python train.py --norm_eps=1e-05 --init="uniform" --grad_clip=2.0 --batch_tokens=65536 --steps=2233
Each number is 128 + 24 x the weight over its row's rms, rounded and kept within 0 to 255. Layers, rows and columns count from 0. The size above them is the row's rms in percent of the matrix's.

# layer 2 attention output (transposed), 128x128, rms 0.169, rows 102-114, columns 0-127
size [103 109  96 116 107 117 112 104 110 114 108 111 109]
[[142 123 102 141 119 106 105 102 115 129  80 147 120  97 151 124 103 124 138 131 114 100 140 134 133 130 134  93 196 132 127 127 152 154  91 124 101 116 167 139 107 137 120 150 143 140  91  99 140 149 159 100 122 117 102  76  85 144 116 113  88 113 166 118 145 100 119 127  99 153 121  72 113 109 135 140  96 117 121 156 168 139 141  87 147 131 148 146 156 116 132 140 119  99 157 175 110 102 174 148 135 121 133 135 122 155  89 171 108 100 140  88 127  77 108 116 129 115 108 153 135 135 147 104  92 106 152  92]
 [ 97 104 107 107 137 114 129 154 118 178  63 140 114 143 150 153 131 118  89 113 123 123 114 142 149 109 135 168 100 163  78 130 125 141 107 140  87 123 123 149 106 103 147 129 108 129  94 106 182 141  93 101 121 114 145  93 109 133 174  98 132 136 125 142 104  89 173 124 143 121 116 199 130 139 140 126 132 158 160 129 134 154 140 147 139  99 111 126 134 143 136 129 141 174 108 179 120  92 123 140 129 165 108  97 116 123 144 135 134 168  72 106 136 151 130 124 137 155 126 185 131 116 134 144 138 137 127 155]
 [130  80 162 129 114  92 126 158 100 142 145 136 124 137  64  99 130 155 147 102 136 121 155 188 159 115 108 137 164 105 142 144 143  89 127 138 168 153 147  76 158 145 147 160 109 116  95 142 128 119 139 111 120 144 130 162 107 135 105 127 126 152 159  93 136 142 110  93 128 149 127 133 102  99 137 130 119 138 174  90 145 152 129 111 161 171  94  81 108 105 156 102 151 123 126 114 154 156  89 126 144 113 184 147 136 158 116 114 168 150 120 116 112 122 140 133 134  89 115 127 123 139 117 140 110  89  99 124]
 [148 137 128 118 152 151 139 130 100 175 151 121 150 153 107 103 130 196 121 107 162  82 158  91 135 131 120 143 132 158  75 103 138  98 121 134 127 176 114 114 113 109 132 122 100 132 178 186 132 126 186  91 135  78 108 133 102 143 152 137 156 111 131 129 134 116 148  91 164 161 123 125 137 124 121 155 138 129 160 111 157 132  98 122 133 133 115 107 110 151 138 105 144 135 130  84 124  80 136 130 117 152 143 108 112 116 108 116 145 136 139 168 162 170 128 171 150 140 150 141 142 126 101  94 158 101 127 124]
 [180 106 105 152 129 146 120 115  96 113 140 142 143 105 168 185 148 176 134 175 116 113 121 157  89 128 129 117 108  98 165 135 120 127 101 133  90 124 152 143 117 124 150 136 137  79 125 164 166 142 103 113 122  86 118 125 141 142 177 102 127 123 137 144 159 129 118 122 142 116 124 139 167 119 147 145 109 136 151 127 118 137 101 127 146 116  64 127 111 152 120 128 191 151  47 130 124 149  88 110 156 114 173 154 127 149 133 141 116 107 147 143 140 132 149  95 149 144 122 135 134 149 130 101 152 148 150 120]
 [ 92  76 174 102 144 120 130 166 125 119 205 111 153 122 119 136 153 103 146 138 143 163 143 130 127 129 125 174 136 121 124 171 121 144 118 118  90 120 139 110 126 111 104  96 119 156 123 122 123 129 100 153  87 101 107 147 141 150  95 129 130 139 153 141 144 121 157 162 112 136 155 132 146  77 112 172 123 104 155 132 163 159 122 122 166 126 142 126 146  92 138 107 142 127 106 148 135  70 135 147 151 129 101 132 184 147 140 158 124 126 146 179 146 126 155 111 104 178 146 138 120 149 109 103 101 111 117 158]
 [107 151  95 184 119 135 122 110 130 179 178 146 122  88 143 122 126 111 129 118 123 134 129  88 161 124 147 141 154 130 112 105 161 154 134 129 127  81 124 106 160 126 104 150 156 155 123 113  78 128 113 151 114 132 115 132 128  93 108  87 117 177 140 127 145 126 158 135  99 101 104 102 133 114 154 127  96 131 169 126 139 144 135 143 133 154  88 135 115 122 118 136 144 130 134 101 109 127 144 117 117 147  50 135 130 135 166 129 128  77 151 155  96 177  91 146 149 130 130  84 139 145 138 189 128 133 160 124]
 [153 105 155  92 141  99 120 163 118 139 135 142 151 111 111 134 117 173 186 104 155 113 120  97 126 142 121 140  51 119 146 110 117 115 149 104 139 100 108 100 144 126 131 118  98 133 119  84 145 111 126 121 158 146 130 145  96 160  75 115 140  88 102 158 123  93 126 110 154 157 170 167 125 131 131 130 148 100 115 121 100  87 114 110 116 117 143 151 185 122 169 149 143 187 117 141 107 136 101 136 115 140 117 128 101 142 132 143  83 102 108 146 116 124 171  79  93 128 141 127 126 112 122 116 127 139 121 149]
 [118 133 177 137 119 115 115 162 151  87 129 111 179 119 104 105 101 144 193 114 117 146 129  95 163 131 124  95 120 128 136 159 112 144 120 101 117 159 125 138 118 123  96 171 106 134 114 138 124 114 139 153 121 107 135 121 119 160  93 160 146 146 151  95 129  95 159 192  99 177  99 136 152 139  91 112 124 131 182 146 125 156 116  81 131 123 119  92 110 114 134 148 113  89 153 125 119 109  85 143 125 118 135 163 111 103 123 159 137 101 126  94 140  91 139 138 108 150 138 104  90 144 154  98 125 118 163 144]
 [123  96 169 105  82 128 196 139 152 116  68 102 126 133 142 134 133 104 127  97 147 126 140 164 113 168 128 125 148 119 143 158 156 113 156 145 143 118 133 167 149 130  92 107 159 107 132 130 119 120 160 103 142 105 143 156 125 170 166  87 143 139 102 113 115 135  91 134 169 135 163 175 108 135 127 158 122 116 120 126 151 103 135 152 150 150 107  85 111 167 154 159 137 111 143 168 111 103  76 121 111 124 141 158 113 125 107 119 159 116  96 164 143 115 129  96 135 121 100 118 170 131 159 138 136 150 120 147]
 [121 120 155  97  90 138 145 112 128 104  85 140 121 145 143 119 121 123  87 115 125 102 130 151 102  79 152 122 112 133 113  80 102 157 115 125 106 165 142  75 157  89 144  76 131 109 160 118 158 116 146 103 116 131 121 130 136 122 121 157  80 120 137 112 135 148 155 130 128 147 137 126 112 127 172 167 126 139 127 126 114 156 148 187 133 161 191 147 137 142 121 118 173 121 122 112 140  86 114 120 151 145 106 121 136 126  99 163  93 102 160 107 136  70 138  91 115 136 152 115 118  93 112 125  90 135 115  99]
 [145 117 121 140 133  95 108 113 108 122 139 147 106  89 171 163 149  99 110 142 136  75 136 129 130 116 125  99 129 115 143 107 137 133 104 128 108  70 128  91 148 126 142  99 140 123 156 151  96 118 145 106 119 105 180 102 127 143 110 153 133 129 155 156 144 125 122 159 103 142 143 153 146  98 120 133 102 158 114 117 133 147 165 116 171 104 121 161  96 116 145 142 103 164 161 107 164 112 119 136 100 163 161 119 165 105 120 132 139 105 171 104 114 164 102  84 151 132 152 137 128 125 135 153 129  94  58 179]
 [161 116 165 172 102 159 123 123 116 135 185 123 129 124 155 136 117 111 162 118 171 139 118 169 150  99 157 118 175 154 107 130 115 141 142 169  86 123 123 104 101 161 109 134 150 162 182 130 140  98 150 156 130 120 120  94 128 100 161 100 128 115 147 126 115 119  90 172 106 117 114 128 140 101 136 134 114 132 114  94 159 113  84 134 118 117 149 107 107 189 119 108 166 135 144 117 142 114 119  99 103  81 142 125 132  82 135 111 130 133 108 106 136 157 102 133  81 102  88  99 143 131 144 120 141 149 104 124]]
# layer 2 attention value, 128x128, rms 0.185, rows 103-114, columns 0-127
size [112  98 113 112 112 114 101 112 107 106 107 113]
[[126  64 104 124 125 113 115  84 203 134 123 162 143 166 183 130 107 141 153 142 120 121 136 156 137 111 141 124 125 104 113 102 129 140 173 128 123 130 141 103 101 135 103 128 181 124 111  92 132 146 173 100 125 102 108 125 133 122 124 102 124 121 148  99 176 126 160 128 142  89  87 164 135 123 112 130 141 141 121 139 110 144 137 131 120  87 154 123 179 146 134 127 133 133  96 140 107 160 108 101 120 111 151 101 128 103 134 153  67 120 128 160 160 133 137  95 130 150 144 147 169 166 113 125 150 117  98  96]
 [152 152 131 105  95 119 144 163 111 162 125 118  89 144  91 115 111  84 123 169 136 139 138 107 132  79 115 173  94 154 129 156 135  87 122 136 157 157  93 102 161 122 128 169  68 118 112 130 125 149  92 124 115 132 121 112 116 148 123 126 132 128  92 114  67 124 112 155 157 143 139 125 127 115  93 111 161 105 121 152 121 148 107 146 132 138 140 125 136 119 118  75 140 126 128 148 142 166 109  78 117  93 129  89  86 150 140 134 157 128  86 144 125 139 152 112 104 172 150 121 156 127  75 126 146 119 150 130]
 [155 101  93 118 161 154 134  87  87 117 110 106 126 140 100 153 117 130  88 142 150 114 146 125  82 147  95 173 109  98 151 151 113 112 133 163 115 128 119 132 123 140 147 143 139 145  94 147 128  94 174 160 114 118 132 123 109 130 134  92 134 127  76 111  92 113  87 148 143 146 141 132 156 111 142 130 138 104 162 125 160 129 171 105  95 158 139 156 141 112 105  72 132  91 151 123 108 108 141 123 158 112 161 127  81 140 132 125 129 145 130 156 132 157 134 145 139 115 187 155 139 188 132 168 117 103 127 123]
 [157 122 130 114 155 119 123 138 111 153  96 124 133 136 144 139 123 161 134 161 118 156 105 152  86  98 112 120 112 128 156 153 168 137  84 118 125 160 148 136 125 133 106 130 102 147 132 161 137 167 155  95 122 123 110 106 126 142 123 100  97 153 118 144 156  98 128 155 133 135 139 132 159 152 145 172  94 166 108  87 122 147 137 106 180 161  67 142 156 139 181  91 161 137 113 119 105 123 153 132  79 131 108 130  97 125 147 117 153 126 158 147 173 106 110 123 135 101 173 151 134 138  97 175 165 123 114 104]
 [110  70 147 112 134 152 117 148 181 121 136 107 137 145  89 131 105 116 152 138 126 119 152 153 123 139 136 201 146 162 137 141 123 156  96 135 100 151  97  95 142 144 108 101 128 155 136 117 128 164 131 153 135 130 174 143 141 160 184 106 111 127 101 144  65 119 143 115 101 110 158 115 134 107 152 124  92 133 165 139 116 101 122 127 144 140 133 116 123 154 169 124 116 165 118 140 113 154 116 148 131 132 125 107 119 159 166 165 123 144 154 141 118 152  63 153 131 129 105 140 121 123 121 129 201 121 127 147]
 [106 130 135 170 121 154 103 137 162  93 165  78  99  88 119 119 113 145 168 125 152 140 104  80 154  91 124 126 146 119 144 130 126 125 138 148  95 145 144 116 108  88  84  92 129 160 168 110  84 101  96 138 109 131 125  94 112 101 162 122 120 115 139 123 128 135 144 118 178 124 119 147 124 138 165 103  92 116 135 117 101 132 144 155 138 143 150 148  88 139  86 106 100 110 131 106 121 129 106 104 106 142  87 141 128 124 158 121 138 134 154 116  87 111 146 125 137 109 108 121 184 118 153 171 152 110 120 184]
 [154  83 114 146 121  99 160 105 150 137  98 149 201 134 142 104 141 140 115 126 148 115 110 148 142 119 118 135  89 178 155 119 138 179  97 132 109 163  82 121  99 134 151 123  92 153 145 168 111 127 116 121 150 153 108 157 146 132 108  75 121 136 154 136 135 156 136  99 137 124 153 127 122  98 105  87 168 113 133 145 108 138 117 153 162 132 146 149  90 127 140 139 137 134 109 127 183  81 132 126 128 127 142 138 155 155 128 152 113  99  99 189 117 150 123 172 140 114 126 155 117 142 133 101 157 100 115 118]
 [ 85 120 120  84 179 161 129 140 124 105 110  95 135 143  94  92 155 122 161  87 104 107 132 114 183 116  87 146 118 141 113 149 112 119  97 114 131 131 112 148  88  91 121 103 120 146 112 139 145 159  99 131 128 138 193 161  96 150 100 126 131 132 132 179 144 164 144 138 129 152 156 104 154 147 109 113 109 135 132 177 127 156 129 147 115 157 131  98 108 113 116 107 168 114 163 160 146 134 107 142 105 133 135 106  80 134 152 154 128 155 118  92 140 163 132 180 159 147 121 142 135 138 120 114 104 144 140 135]
 [146 124 169 153  86 186 164 135 120 113 133 116 110 139 157 138 166 122 121 119 122  92 126 141 141 111 123 105 109 173 104 121 112 100 122 108 118 144 148 107 122 118 144 143 112 129 124 155 127  85 128 108 157 133 138 104 150 134 140  72 162 100 108 169 119 101 136 143 137 151  67 145 122 120 105 134 124 153 116 122 142 132  99 162 136 105 111 101  95 157 200 113 145 108  86 162 140 137 138 129 124 106 171 126 169 146  74 134  96 121 112 127 145 106  99  84 134 120 149 162 153 129 137 107  84 135 148 130]
 [114  96 126  92 120 142 138 113 129 143 149 161 165 158 126 128  97 128 112 106 115 146 136 189 153 133 125  79 158 127 116 115 124 100 116 127  89 148 115  87 144 103 167 159  84  90 116 169 154 100 131 124 110 127 137 165 108 133 119 116 105 170 130  92 140  98 137 116 144 157 113 127  66  93 157 152 100 118 135 167 151  78 119 136 126 170 138 127 171 125 148 137 119 129 130 144 140 124 130  98 122 130 125 118 124  96 132  88 125 109 166 120  85 113  80 115 112 149 116 110 141  90 145  80 144 134 145 123]
 [171  84 126 144 131 114 150 123 110 128 142 153 163 146 158 120  75 134 109 116 163 173 101 140 108 123 160 126 158 105 179 108 165  99  68 140 139  95  99 102 128 113 125 123 133 147 154 134 113 114 157 132 128 147 174  84 134 129 153 131 139 138 131 142 150 129 159 140 129 132 128 132 158 119 145 127 101 156 152 152 177 121 156 128 154 145 130 105 100 120 138 124 168 133 127 105 191 164  86 170  88 136 138 132 131 130 169 123 122 120 149 124  91 100 168  73 117 141 131 137 131 122 115 147 148 141 145 140]
 [124 115 135 151 130 134 103 153 116 126 150 116 120 153 123  86 159 120 114 107 170 131 111 181 141 189 113 148 139 166 145 146 129 101 128 157 148 144 168 150 124 185 106 126 115 142 134 136 158  89 136 147 161 147 154 111  90 106 150 101 143  91 104 119 101 150 106 185 145 128 112 159 182 141 120 127 131 116 168 109 137 124 103 162 117 114 118 116 149 105 136 109 145 163 152  95 104 138 130  92 110  70 113 134 122  97 147 100 119 138 148 101 133  87  92 111 117  85  92 127 111 114 137 129 139 137 117 146]]